python train.py --norm_eps=1e-05 --qk_norm=false --attn_scale=0.125 --parallel_block=true --decay_fraction=0.751 --batch_tokens=[32768, 65536, 98304] --seq_len=2048 --train_tokens=401900000
Each number is 200 + 20 x the weight over its row's rms, rounded and kept within 0 to 999. Layers, rows and columns count from 0. The size before them is the row's rms in percent of the matrix's.

# down: layer 2 MLP down (transposed), 1536x384, rms 0.0218, rows 1389-1406, columns 0-191
# up: layer 2 MLP up, 1536x384, rms 0.0897, rows 1390-1407, columns 0-191
down1389,084,175,217,216,219,200,214,196,196,141,198,198,195,204,183,205,208,211,201,199,209,174,226,226,212,211,199,176,173,206,166,217,221,195,183,178,202,175,175,199,185,174,234,203,202,199,194,159,203,215,201,199,225,251,185,187,230,198,214,223,188,177,187,197,215,192,245,213,220,160,190,197,216,170,215,221,213,208,214,202,192,212,189,204,217,197,206,200,208,220,183,233,222,176,213,220,250,214,202,195,216,224,218,192,226,173,162,216,189,190,183,196,197,209,203,193,176,182,219,198,179,188,185,224,201,163,219,198,200,200,218,230,212,171,169,224,208,224,184,181,202,205,205,163,183,175,197,188,174,172,216,187,192,191,177,164,187,200,214,216,186,216,194,207,170,195,200,201,226,192,197,213,180,177,195,174,208,219,219,214,196,171,178,215,200,134,202,212,226,177,225,191,200
up1390,100,197,172,211,182,200,219,192,193,182,211,212,157,179,227,192,218,204,216,233,221,218,205,201,221,193,230,200,211,193,200,187,203,192,179,179,196,229,211,235,189,206,200,227,181,206,217,193,215,236,170,190,210,208,227,213,185,222,197,217,190,199,224,227,201,181,178,227,191,242,199,193,187,180,172,201,219,209,199,184,207,178,201,180,206,210,229,211,189,209,179,188,201,187,224,226,185,204,183,214,182,191,196,244,226,161,201,205,216,176,208,181,189,197,208,162,211,191,202,192,227,220,212,192,162,223,178,232,166,209,189,218,164,192,204,203,191,230,193,167,187,170,165,197,200,229,211,185,193,232,203,179,191,156,220,201,214,193,209,189,179,226,188,200,205,190,198,210,184,218,187,166,162,207,212,165,223,201,171,231,192,177,183,178,207,196,187,228,175,200,193,151,171
down1390,097,171,209,203,216,186,204,230,192,192,184,206,197,201,205,171,158,197,188,219,189,166,155,184,185,219,202,197,200,180,186,168,211,195,202,200,202,191,166,161,182,216,172,184,204,205,205,170,191,177,202,244,204,217,183,163,205,179,237,236,192,188,195,212,211,227,180,205,188,191,202,172,207,230,197,223,205,204,221,194,196,185,186,172,203,201,190,197,196,201,204,186,205,180,163,216,198,211,181,188,212,225,185,208,199,207,193,201,209,200,194,209,181,195,190,249,198,209,204,234,200,195,203,179,211,157,231,145,257,192,192,197,209,185,245,188,187,202,190,191,224,179,249,212,151,199,237,193,219,192,197,218,222,214,197,194,163,225,186,205,205,188,192,229,168,198,177,229,200,192,217,222,189,180,193,229,217,205,215,208,171,205,206,212,231,180,213,168,217,164,211,199,244
up1391,102,211,227,246,184,183,169,217,212,193,140,213,196,196,213,214,213,152,186,210,184,242,251,193,218,202,187,214,224,172,229,210,175,202,215,239,216,235,186,187,178,191,188,217,193,161,185,174,203,201,201,202,209,222,188,217,205,195,212,209,191,200,178,223,196,187,178,207,193,176,209,184,184,200,221,197,178,181,199,191,189,197,188,180,229,220,178,201,185,210,206,191,216,199,171,213,212,182,209,190,204,211,200,180,183,213,193,192,201,177,186,186,192,210,158,203,193,211,232,228,231,235,184,201,197,190,161,213,246,198,209,196,174,171,165,218,186,208,176,224,192,206,205,173,187,207,188,170,174,187,194,204,181,213,192,169,194,199,165,203,204,194,217,204,227,197,181,225,196,198,155,210,198,211,216,194,195,179,211,178,204,184,209,208,208,243,181,213,186,201,188,199,222
down1391,098,193,183,170,221,177,188,237,216,185,205,177,198,211,206,171,204,215,199,178,195,187,187,186,194,215,163,172,191,213,225,176,217,228,217,254,157,227,239,208,173,229,175,185,218,201,149,217,234,186,236,206,202,218,200,181,224,208,167,219,156,199,189,208,221,195,203,194,202,177,196,196,221,175,223,215,190,202,226,194,222,171,188,225,229,200,181,180,190,191,173,214,214,132,202,183,209,198,206,190,188,201,200,217,212,211,188,169,212,185,203,229,226,229,198,248,218,188,203,229,210,205,184,190,202,205,197,215,185,180,185,214,219,211,234,187,213,216,231,192,181,188,203,166,207,203,205,175,187,229,220,213,212,161,211,203,210,185,193,209,230,181,194,196,212,188,184,176,172,204,199,182,185,181,158,207,152,215,192,192,195,214,211,187,194,201,209,182,193,190,199,246,190
up1392,107,224,191,194,224,183,193,248,163,236,196,199,181,217,174,223,158,182,199,209,188,196,183,204,219,183,225,207,204,211,189,216,170,196,188,188,168,196,216,199,221,174,196,201,208,232,181,206,173,231,179,190,199,192,216,222,192,200,196,206,195,215,205,188,208,196,220,173,222,218,193,163,204,197,231,235,185,224,177,172,179,201,207,192,201,220,191,186,190,177,208,226,198,176,205,212,208,173,175,219,218,242,157,174,205,173,201,240,218,176,206,248,225,181,191,181,231,229,200,184,163,209,190,193,189,193,204,183,191,200,235,205,186,209,204,202,206,207,200,191,170,220,194,196,206,214,182,186,201,175,181,200,215,194,156,206,239,190,149,203,196,202,207,156,218,207,223,238,196,205,175,225,202,188,224,196,182,173,216,193,211,214,209,198,203,243,211,225,197,150,218,180,186
down1392,118,232,218,239,195,190,190,231,218,176,227,175,223,186,207,200,176,184,204,219,170,223,237,167,155,208,204,168,213,184,201,203,170,210,218,231,173,198,202,167,198,230,226,250,184,198,225,207,174,171,209,185,205,177,182,215,193,175,200,236,172,203,203,208,229,209,213,223,193,184,189,211,215,225,224,197,185,206,206,187,189,189,210,202,225,221,211,197,207,195,240,202,215,184,207,187,180,218,167,188,225,214,223,217,205,227,177,202,186,203,231,193,194,216,216,230,172,197,220,195,178,194,178,200,223,217,183,180,188,175,184,188,221,188,205,211,186,173,220,208,222,192,220,202,227,203,193,219,213,198,201,201,173,188,202,216,177,194,221,202,190,183,208,189,200,169,189,195,173,195,192,203,172,174,194,185,212,185,220,210,197,199,225,194,218,193,209,200,193,235,212,213,237
up1393,081,196,176,191,241,198,220,187,175,211,201,201,197,181,199,206,190,204,195,218,202,188,215,186,213,182,209,222,213,204,226,171,192,162,212,207,227,203,187,216,191,179,198,201,204,203,164,223,219,205,174,241,230,200,190,168,202,220,202,182,194,201,203,178,209,200,183,211,256,207,180,189,168,183,205,244,187,164,172,179,206,192,188,241,157,198,166,202,189,175,180,221,201,183,227,259,168,179,182,220,206,240,204,212,164,154,213,187,201,231,139,201,201,193,183,165,210,200,183,229,203,210,194,222,235,132,192,214,218,162,179,177,185,204,184,180,192,183,223,196,200,210,186,205,177,173,234,203,229,208,201,204,174,214,189,192,202,159,223,228,217,200,193,186,178,225,204,188,213,216,195,178,202,183,188,206,180,196,187,168,170,203,156,206,193,189,201,193,231,201,184,165,177
down1393,076,189,241,216,249,230,190,186,203,210,215,186,229,197,197,221,227,222,220,210,208,189,199,198,210,189,191,196,199,175,195,195,214,169,222,170,203,183,192,167,231,187,202,196,195,200,187,185,208,186,174,229,183,186,191,213,194,182,181,184,219,206,211,214,179,193,168,195,261,177,188,214,164,192,182,189,178,218,174,197,203,223,224,250,196,196,185,209,208,170,223,198,197,193,248,202,158,195,242,215,200,223,196,208,200,184,217,188,211,206,182,198,185,194,206,178,167,206,195,188,214,174,207,205,208,159,196,241,228,166,203,178,192,218,178,228,187,190,217,186,197,179,198,204,198,186,235,226,245,209,222,207,201,188,163,208,200,209,210,271,199,205,251,192,191,207,174,177,212,206,180,210,188,214,196,209,216,194,198,231,181,185,194,203,177,181,166,173,227,209,208,186,174
up1394,085,190,177,208,188,222,193,227,198,198,217,204,199,158,228,207,187,221,216,162,190,214,186,237,210,213,209,198,174,193,201,201,192,205,188,217,178,222,186,206,197,229,239,218,172,199,188,201,185,178,222,218,234,184,208,185,194,213,207,226,189,213,189,213,214,240,191,187,200,209,241,196,209,201,229,176,185,150,217,169,222,197,210,207,151,191,213,215,184,192,218,192,165,194,164,225,238,195,211,203,192,232,206,190,166,206,185,198,207,211,189,206,173,208,196,189,197,184,207,220,202,221,190,206,186,150,202,191,182,197,211,201,219,198,245,197,207,173,213,164,196,217,165,204,181,140,204,211,195,194,185,184,198,169,255,161,231,215,186,224,232,181,202,199,169,218,233,234,219,206,193,212,204,185,224,238,201,163,192,219,225,234,196,200,203,222,172,220,195,200,177,206,223
down1394,085,206,190,206,210,206,234,203,167,184,229,200,187,207,232,201,225,230,221,200,206,171,194,221,209,211,177,215,192,207,183,197,243,178,186,195,182,203,215,194,172,204,156,186,184,174,218,208,195,226,201,258,208,183,198,193,198,222,190,205,225,154,204,201,187,220,207,174,188,207,181,160,197,196,215,199,230,202,198,204,204,180,171,221,195,208,202,195,179,200,204,217,158,184,196,172,186,223,209,204,203,197,202,219,190,200,236,221,197,196,200,192,240,182,202,198,206,212,201,210,215,201,235,199,216,207,225,219,198,184,188,178,181,173,181,212,195,207,188,204,219,174,192,219,188,194,224,232,211,222,201,212,194,170,168,181,198,205,229,235,185,211,173,220,187,248,188,192,193,225,188,202,204,244,215,216,229,195,186,168,241,192,195,202,230,205,172,192,227,212,162,195,200
up1395,099,199,192,219,212,179,181,250,197,184,195,219,183,210,153,180,219,201,159,170,207,167,216,193,167,184,210,208,209,202,211,202,234,186,196,215,188,183,186,240,209,214,218,219,199,235,219,174,174,216,189,208,238,140,225,227,205,185,212,176,192,211,221,220,189,214,190,210,195,210,231,221,200,185,170,229,199,224,153,187,198,188,199,216,221,224,181,210,201,193,218,204,173,223,179,205,199,185,188,211,188,204,200,187,196,169,198,192,199,182,161,211,216,187,149,166,214,188,191,194,162,178,176,224,196,224,199,178,183,181,193,226,173,219,197,206,228,221,192,205,214,232,183,224,196,205,239,193,205,187,194,189,234,217,213,183,196,171,187,209,228,212,182,190,222,215,182,190,228,208,178,201,234,190,200,230,165,190,191,177,212,170,206,195,193,202,242,192,240,192,191,179,171
down1395,100,195,200,208,202,179,211,201,174,229,228,213,197,236,205,188,213,179,243,203,196,225,173,203,186,226,191,227,214,216,211,211,206,200,233,168,176,213,204,178,203,181,207,206,199,196,178,226,229,249,146,177,198,226,211,198,175,198,182,201,204,157,217,189,195,162,171,202,186,168,200,195,218,212,176,185,160,207,167,224,201,217,220,228,185,183,225,200,222,216,198,185,235,196,191,182,204,199,165,216,217,224,184,173,221,202,203,225,159,165,187,198,188,207,223,196,207,209,188,194,248,208,189,179,172,208,210,230,189,183,226,180,175,181,201,216,183,167,172,172,190,195,226,181,231,231,209,175,209,209,168,202,176,203,172,204,193,214,182,196,210,208,171,200,214,213,163,193,212,218,237,204,231,197,209,202,202,176,160,178,180,208,179,204,186,197,194,202,201,161,192,182,239
up1396,088,157,187,216,200,202,239,204,180,188,211,182,218,215,204,195,183,187,191,166,224,201,236,194,234,205,201,228,213,191,202,207,211,212,215,244,200,181,203,188,213,201,204,230,162,171,226,195,185,203,213,198,188,216,222,216,200,196,229,220,177,196,177,176,172,155,209,219,174,215,213,194,212,194,243,172,215,211,216,186,186,172,197,235,202,184,196,194,184,201,167,193,226,211,198,224,214,194,226,163,181,186,210,171,144,177,165,192,223,233,191,216,201,183,193,191,207,245,208,172,191,210,223,208,177,197,217,239,235,176,168,235,209,186,242,200,204,182,201,225,213,214,209,183,204,178,227,201,189,202,174,196,154,188,176,183,182,168,207,228,198,202,201,201,176,208,192,215,210,187,181,198,207,200,185,210,172,231,237,200,220,203,190,200,194,215,239,220,216,192,208,198,196
down1396,086,202,193,198,188,201,178,220,219,177,200,169,161,181,213,189,224,183,214,209,235,199,218,174,176,225,180,204,206,220,168,203,224,195,204,216,203,162,232,200,200,170,198,183,203,179,203,213,196,199,199,207,204,179,180,178,236,196,202,160,179,206,193,202,210,225,182,206,200,216,212,214,176,206,163,214,186,190,209,186,204,200,231,202,201,169,217,202,218,207,198,190,208,196,213,180,194,201,191,190,224,158,181,207,155,225,210,168,155,191,200,223,189,222,173,239,232,189,199,148,269,194,188,228,211,182,202,156,199,216,198,209,198,210,240,212,206,184,180,220,219,215,217,216,232,201,148,194,192,194,174,187,195,225,203,200,184,200,183,194,205,238,189,202,193,207,203,195,212,194,149,205,196,192,216,226,176,199,174,181,217,175,205,210,176,203,209,173,174,215,194,198,222
up1397,083,193,186,199,215,201,223,228,169,170,253,191,213,170,167,191,224,214,196,206,197,200,203,201,195,179,205,222,213,196,253,230,209,181,204,193,222,196,171,184,198,170,201,196,227,186,224,223,165,217,146,198,185,243,227,211,222,193,226,210,176,175,184,212,184,193,204,170,161,191,190,227,195,203,192,229,215,181,147,189,212,195,196,186,174,214,220,162,203,182,170,183,190,218,204,222,219,170,207,171,207,199,194,219,215,187,205,211,210,207,183,187,188,167,186,158,226,216,192,217,193,184,194,202,175,191,208,215,187,179,180,198,180,225,161,203,243,218,236,191,221,202,186,205,188,220,218,199,218,237,195,176,210,182,197,207,178,212,186,184,255,173,191,209,231,204,178,172,215,201,204,188,226,204,173,205,248,189,197,168,174,161,170,196,216,171,209,214,213,176,219,205,167
down1397,082,201,240,210,201,204,191,188,201,175,185,202,229,218,179,171,196,209,178,156,228,181,207,188,200,240,187,160,223,178,177,197,234,230,221,202,221,223,197,158,215,218,153,237,186,198,182,203,221,230,185,194,207,221,169,199,202,220,195,166,195,187,176,211,203,205,211,195,242,243,168,213,193,276,223,181,174,180,205,208,183,187,233,230,210,190,180,179,211,162,212,187,196,204,208,207,219,222,211,181,209,196,206,191,201,210,170,177,191,203,208,189,170,202,219,218,189,194,190,199,208,234,228,186,217,182,178,212,198,193,171,173,229,183,186,212,164,180,214,227,182,188,237,170,191,181,209,194,187,190,208,185,183,179,220,201,204,179,229,163,208,205,212,170,219,181,201,173,166,178,159,222,211,204,207,189,187,210,191,197,224,207,186,205,215,224,196,188,183,204,199,193,193
up1398,106,218,187,192,188,203,222,205,193,193,206,197,178,230,197,173,200,214,208,207,204,189,196,201,208,206,175,227,175,205,204,210,239,214,218,202,210,184,199,178,222,213,215,213,213,228,158,198,201,208,165,188,166,235,185,218,198,188,201,244,200,204,175,228,223,228,167,218,156,184,210,185,165,208,230,226,213,172,191,243,204,189,224,176,210,177,214,175,189,202,212,206,169,179,205,223,229,193,180,191,193,231,196,208,191,202,166,198,218,152,216,213,189,183,192,180,167,231,186,203,202,194,198,165,223,234,235,158,203,190,194,195,232,211,237,180,193,202,192,221,183,185,205,213,170,202,195,200,179,184,175,214,242,187,157,194,188,203,212,177,184,208,191,243,206,180,188,182,217,245,183,186,207,196,196,198,183,175,174,198,164,192,220,177,217,174,231,172,198,207,184,203,222
down1398,104,222,216,200,196,171,215,210,173,206,222,193,199,203,222,238,190,223,210,205,194,186,210,174,169,200,225,197,198,207,193,177,197,223,235,211,188,204,223,227,198,215,208,192,195,145,186,179,192,191,195,237,212,198,224,186,202,185,218,178,205,210,187,208,178,185,186,151,198,209,249,190,235,228,176,200,186,207,182,199,213,184,180,189,181,204,217,181,204,179,174,191,193,249,187,213,173,176,224,207,221,193,206,188,221,187,215,216,215,202,206,218,208,211,170,195,206,190,223,192,210,198,219,188,191,150,161,220,170,192,224,205,203,226,195,193,194,170,233,146,193,188,204,218,188,201,174,174,203,202,209,213,200,243,243,194,237,206,242,166,210,195,187,200,227,201,238,176,226,182,210,199,178,245,215,170,215,223,198,218,216,216,175,219,172,204,217,226,186,183,182,198,188
up1399,093,223,157,206,196,208,240,236,241,187,166,213,168,228,174,215,174,196,216,241,192,205,200,214,224,206,228,160,187,206,175,211,222,186,187,165,188,221,235,206,175,188,208,185,191,192,207,220,181,240,203,176,214,230,204,207,214,203,229,199,218,186,212,161,214,216,195,214,194,205,195,204,199,210,190,205,232,187,200,208,238,212,194,191,205,208,201,200,204,203,204,204,163,177,177,172,239,241,197,214,200,180,215,207,173,232,209,172,219,186,206,218,203,182,224,209,188,161,194,197,203,197,193,183,207,189,205,223,219,236,208,212,213,189,229,191,221,197,215,201,173,185,191,216,207,180,219,222,213,186,228,197,185,197,195,201,233,236,199,199,175,208,201,191,210,196,191,177,181,213,204,198,205,183,202,182,174,213,186,183,181,199,218,210,179,172,165,216,203,158,242,195,194
down1399,090,187,186,162,217,203,186,171,170,210,182,182,203,199,218,188,190,198,224,184,170,175,198,190,199,209,190,170,184,192,215,196,217,208,184,211,198,193,175,167,214,217,179,180,183,223,212,202,212,220,217,205,197,161,215,230,212,198,172,219,228,217,203,234,207,220,160,195,152,181,198,203,228,192,253,205,184,233,175,185,167,245,225,206,201,216,217,180,227,186,192,185,232,208,185,192,221,195,210,204,227,175,212,214,209,159,203,214,207,211,165,204,198,198,192,209,227,171,177,200,212,156,218,202,205,195,159,218,209,183,217,207,182,165,204,201,207,199,193,216,219,248,210,196,211,212,190,161,200,198,204,174,196,186,179,213,181,209,161,174,213,192,180,199,178,163,151,176,201,183,176,234,236,207,187,171,215,199,201,179,203,194,188,216,232,263,217,233,183,195,215,201,223
up1400,116,204,205,207,184,232,219,219,189,232,188,219,178,225,216,172,188,181,203,157,199,213,191,197,233,197,213,250,179,230,188,185,181,193,208,212,177,200,213,213,190,237,214,199,200,211,173,177,196,199,191,207,192,205,193,208,204,228,172,215,181,205,231,179,232,215,182,174,163,214,192,212,209,165,198,182,163,201,198,223,183,214,198,159,207,194,230,226,198,184,215,238,234,188,212,177,202,175,194,161,187,225,219,162,249,187,191,231,182,174,233,197,193,213,207,204,208,234,248,232,192,196,212,186,177,231,209,203,162,201,175,201,234,207,183,215,200,204,186,200,174,214,239,192,226,172,181,217,203,223,222,225,156,193,191,216,182,196,190,201,200,239,245,189,187,234,222,175,186,216,168,215,186,198,188,185,196,155,174,186,229,203,224,194,189,225,211,204,211,200,192,222,205
down1400,114,191,208,212,201,193,207,201,221,194,209,192,214,184,150,223,204,245,195,214,193,232,177,181,205,182,202,194,185,166,201,203,196,216,204,185,193,201,214,175,205,240,166,189,226,185,189,218,210,210,190,207,201,201,221,221,209,236,219,222,205,165,154,214,213,204,221,204,199,210,202,166,206,232,199,201,166,198,227,227,199,198,212,239,208,218,162,211,205,200,199,202,201,165,222,197,213,199,184,218,195,208,234,206,208,208,231,220,213,197,188,182,214,199,200,207,183,228,217,178,144,198,203,226,196,177,195,183,197,247,211,195,216,200,212,194,226,184,209,142,180,214,208,224,198,216,208,207,212,206,188,202,198,188,157,181,176,214,187,182,183,194,230,214,222,197,208,249,167,214,182,185,220,201,189,215,238,154,218,184,198,187,201,158,192,219,226,217,199,209,188,165,216
up1401,094,179,207,225,168,185,221,197,226,209,199,190,187,194,199,203,217,176,213,200,215,184,172,166,185,195,179,217,191,210,190,242,201,210,198,218,222,199,185,171,193,208,209,180,199,206,176,210,184,207,219,203,226,240,223,214,192,180,218,190,209,195,176,248,181,205,212,176,218,200,173,234,205,172,198,196,215,194,198,152,178,196,194,174,240,209,191,187,167,215,207,202,199,192,168,203,193,189,212,206,221,211,216,198,196,229,216,210,187,195,185,217,219,193,198,210,213,190,201,201,198,206,200,199,207,205,210,200,230,168,178,191,218,204,209,226,186,215,180,198,174,188,213,191,194,151,229,179,184,185,215,237,201,242,195,211,220,174,200,197,199,211,201,172,199,211,230,213,172,196,188,197,211,201,191,202,223,214,185,198,217,176,186,225,237,223,203,207,190,183,172,181,204
down1401,098,189,197,214,184,203,205,192,183,190,226,173,195,203,215,203,218,237,209,234,235,199,201,192,179,210,197,191,196,192,186,225,192,220,196,220,210,200,200,212,190,204,239,169,228,216,207,156,208,175,206,213,183,180,203,188,203,247,194,187,216,208,207,186,182,153,197,183,233,214,183,196,182,208,217,204,204,164,228,252,224,202,230,198,254,221,191,197,171,222,202,204,207,197,215,200,181,186,194,180,212,181,147,188,224,228,184,240,173,200,174,194,162,226,223,199,168,166,229,195,164,213,183,197,218,183,199,175,207,199,212,196,176,176,201,197,188,162,195,211,208,210,197,197,206,212,210,176,224,208,245,211,152,198,193,213,196,172,255,214,210,205,172,180,172,181,216,201,157,203,182,202,203,204,176,212,198,184,203,202,231,239,225,206,193,194,182,225,193,192,178,259,220
up1402,102,209,197,210,201,203,236,167,215,176,199,187,193,180,177,217,173,164,223,183,170,185,220,226,205,192,187,208,180,202,192,185,199,199,189,181,176,191,188,204,242,203,192,201,195,199,202,209,189,216,191,226,214,219,227,191,185,173,212,180,167,217,191,189,218,183,208,191,190,197,222,177,176,219,182,178,187,221,200,194,199,200,194,176,226,192,195,187,194,198,169,198,182,211,160,179,191,215,242,225,172,199,238,234,186,158,192,222,201,179,210,211,213,200,170,195,197,191,182,159,201,176,231,241,193,191,198,206,201,160,216,195,186,178,208,177,166,200,187,188,180,185,215,174,184,210,210,228,245,222,198,196,182,189,240,201,188,191,212,179,201,220,167,185,203,206,238,214,171,228,214,204,175,184,200,206,203,218,161,198,233,205,213,169,191,177,223,188,183,176,220,197,193
down1402,104,206,194,247,201,210,180,185,147,208,180,166,226,203,211,215,191,203,204,196,214,199,200,180,191,189,175,207,194,217,164,183,206,218,180,196,237,224,212,212,170,200,193,188,208,154,227,196,194,206,201,178,186,210,188,188,196,199,212,192,185,192,164,203,230,194,202,225,200,195,246,190,210,210,181,227,197,188,172,188,200,145,237,214,188,189,193,218,201,226,223,214,218,186,222,158,219,186,191,170,182,187,218,199,188,219,211,234,192,221,185,198,194,213,231,197,179,230,188,212,200,183,182,150,196,240,188,188,210,191,208,182,189,199,215,227,185,225,176,212,170,232,137,226,206,200,230,193,217,227,195,197,216,201,205,223,232,252,189,196,210,227,233,216,217,184,227,237,191,188,195,225,217,209,207,182,215,215,194,172,186,188,178,198,203,200,214,166,166,171,227,227,184
up1403,113,191,204,166,222,183,205,208,230,185,193,203,231,190,216,199,165,199,201,211,216,216,213,174,199,174,210,189,184,209,188,188,211,194,219,215,207,173,193,211,187,188,209,200,225,210,175,200,189,179,170,193,234,229,166,171,185,191,197,186,187,190,199,195,202,196,223,185,217,222,224,231,209,243,176,229,172,243,199,203,191,207,227,206,266,187,187,181,205,259,177,230,178,177,177,212,175,234,175,171,248,204,197,208,218,214,191,187,204,219,144,188,207,209,207,187,180,188,181,198,190,194,212,196,188,202,206,205,184,225,204,205,205,186,193,191,234,191,185,177,201,221,160,199,171,206,192,222,206,205,225,165,229,182,203,153,180,199,194,196,214,197,201,223,168,182,201,153,178,224,190,194,220,193,206,172,200,216,210,216,198,197,209,205,186,211,192,162,193,212,204,178,174
down1403,112,187,201,216,219,198,208,188,205,219,198,228,218,172,190,196,218,206,207,169,216,201,233,189,186,207,208,216,252,199,173,183,184,193,193,220,207,184,219,178,207,229,212,186,192,211,206,217,207,232,195,186,202,208,220,201,199,190,169,180,188,198,197,197,175,203,157,169,185,217,219,162,166,178,209,228,220,203,208,247,221,185,152,174,212,211,193,184,214,207,193,179,220,182,196,194,226,216,169,173,204,179,185,207,191,188,212,195,215,218,232,239,204,172,247,206,220,182,202,210,239,203,190,191,196,169,190,197,208,209,191,192,218,196,204,192,214,248,214,187,239,206,191,202,217,178,188,226,198,184,151,182,179,199,168,184,196,184,191,164,195,196,220,193,179,234,182,190,219,155,173,218,200,166,181,183,204,199,248,187,188,145,207,212,192,229,178,215,230,223,210,223,243
up1404,129,217,224,191,224,176,174,180,241,195,185,209,223,246,171,205,190,187,157,209,163,184,185,206,228,231,223,192,197,208,201,192,209,183,223,189,213,200,171,203,193,189,235,219,211,195,194,200,211,188,195,203,177,196,190,215,247,225,195,183,203,205,193,184,200,242,200,194,180,212,224,220,213,235,191,196,197,201,214,221,225,208,180,213,237,182,233,194,192,221,182,209,213,228,150,169,185,171,189,199,211,207,160,191,221,214,191,205,196,196,213,208,162,182,222,190,188,225,142,218,204,191,235,220,156,179,213,207,207,166,245,227,218,206,155,190,227,187,178,232,198,199,169,186,183,229,166,177,198,220,199,213,215,240,209,194,181,160,167,189,185,201,185,189,182,222,204,161,201,200,198,237,170,213,181,157,195,156,211,216,200,172,217,204,173,168,198,164,200,183,193,187,200
down1404,129,212,188,203,198,191,178,232,219,185,219,174,212,232,209,215,200,186,224,154,191,231,192,176,154,218,209,170,196,228,227,182,177,178,192,215,213,210,165,174,189,179,191,190,201,187,211,218,169,217,202,234,222,198,179,198,222,224,216,195,191,172,195,165,192,205,167,178,229,213,173,211,205,189,180,229,215,173,194,179,215,182,205,166,182,195,248,201,158,175,194,196,202,195,182,229,230,196,185,215,199,205,208,197,222,202,177,219,205,216,219,186,192,207,216,224,213,203,188,211,220,164,246,204,174,174,216,180,188,165,216,203,203,170,188,206,171,202,191,211,175,208,181,168,147,217,183,168,228,179,183,187,212,225,204,173,193,225,199,232,242,175,189,198,191,212,223,185,201,198,165,202,206,184,180,214,215,182,213,183,242,221,207,193,189,201,211,211,169,184,205,215,189
up1405,105,223,199,182,217,190,213,188,201,221,162,161,171,197,189,193,209,244,191,172,201,210,206,204,209,211,242,232,192,202,188,208,202,201,204,189,202,227,223,236,187,209,191,225,189,247,194,209,195,186,197,193,192,197,171,205,162,192,205,214,176,208,203,200,187,213,157,197,194,182,188,183,184,198,234,198,192,198,202,224,200,185,235,177,206,206,207,196,203,202,233,207,212,227,192,206,204,200,186,210,224,196,233,181,195,180,230,196,192,252,170,248,208,190,168,205,227,224,166,188,187,213,174,195,224,224,211,170,207,194,189,207,176,180,206,224,217,228,158,194,193,174,215,173,219,230,250,200,196,208,193,154,200,178,217,229,168,183,241,204,202,202,203,200,176,185,221,202,188,209,205,166,235,199,219,226,129,184,211,186,204,194,188,187,212,210,242,231,199,198,159,193,177
down1405,097,213,197,205,189,177,205,222,219,209,209,220,191,212,191,213,223,179,241,210,201,189,218,181,205,177,183,167,184,184,211,194,194,182,195,214,181,179,213,186,169,209,177,199,193,185,208,209,200,229,224,207,208,176,225,248,204,185,193,186,205,170,180,222,199,189,211,191,224,213,218,199,178,205,179,208,179,205,197,178,164,221,186,200,197,190,173,225,211,172,200,187,184,211,218,200,199,203,201,173,205,221,202,234,209,182,170,210,151,168,234,203,182,211,218,186,200,214,227,189,221,208,181,216,186,187,219,188,215,193,181,210,206,229,187,209,182,165,227,181,211,218,213,222,178,183,169,196,212,194,188,221,218,200,187,185,189,236,178,216,219,207,189,208,190,203,182,222,191,173,220,223,176,213,199,172,232,189,205,208,180,175,191,232,143,191,179,182,216,214,239,208,191
up1406,096,238,224,206,176,200,210,191,219,203,173,203,198,197,192,208,211,206,193,187,223,204,186,215,202,192,245,234,170,193,206,183,182,204,193,208,188,265,210,192,207,196,204,183,201,206,211,168,208,206,162,162,181,188,198,239,210,238,204,221,175,221,220,185,224,221,174,217,214,167,212,242,164,208,199,175,194,214,210,195,204,225,200,192,205,179,187,235,192,202,200,189,235,189,175,204,205,177,212,218,237,183,225,187,236,173,188,224,254,204,169,204,210,180,181,204,233,153,219,214,178,194,215,201,181,221,176,189,177,206,197,185,197,217,168,200,230,217,208,179,194,193,200,205,219,183,206,227,227,210,229,210,195,183,217,207,204,177,217,239,208,222,214,193,212,194,198,199,170,219,179,180,180,212,184,217,198,170,166,215,214,200,212,195,175,230,193,253,195,199,234,171,177
down1406,095,197,199,206,224,207,158,221,189,213,211,180,193,186,197,177,212,189,216,199,230,205,219,182,176,197,206,118,220,210,212,196,203,196,236,210,225,161,205,188,172,201,187,192,201,166,207,242,181,204,191,220,224,233,191,202,170,179,183,203,229,160,185,228,217,201,221,189,230,233,219,176,225,208,216,208,199,197,176,193,194,181,195,178,216,218,219,223,184,195,191,214,196,165,237,191,205,205,158,230,211,188,194,218,188,253,188,183,144,191,192,200,181,233,202,203,196,238,212,217,217,215,203,211,195,155,198,208,182,194,212,231,201,199,225,180,170,243,218,214,179,198,238,219,209,182,183,179,209,201,187,194,193,239,191,196,211,230,171,173,173,165,177,194,184,230,200,229,197,192,209,224,214,178,199,204,233,205,208,194,171,192,191,204,235,202,172,181,193,183,205,191,203
up1407,113,162,186,186,191,184,196,198,192,203,224,221,210,220,165,190,156,175,200,152,193,198,223,210,202,193,227,224,199,177,202,193,189,228,218,199,209,230,177,188,199,174,204,199,184,238,153,218,209,177,191,207,206,206,230,178,196,202,217,210,189,200,192,206,199,215,183,154,198,203,192,185,232,221,227,177,213,197,189,200,219,192,227,198,196,201,202,212,160,200,199,224,265,174,233,201,190,178,155,173,208,217,200,203,193,203,197,226,186,236,176,219,213,212,165,161,217,175,194,187,201,178,217,197,192,212,180,154,219,201,178,204,173,221,198,193,164,161,176,178,214,195,195,212,202,221,197,204,194,225,203,193,184,222,208,172,184,187,240,208,183,213,192,202,174,215,193,225,225,187,185,230,217,200,181,219,181,194,264,219,196,190,181,216,196,187,179,223,196,197,167,212,199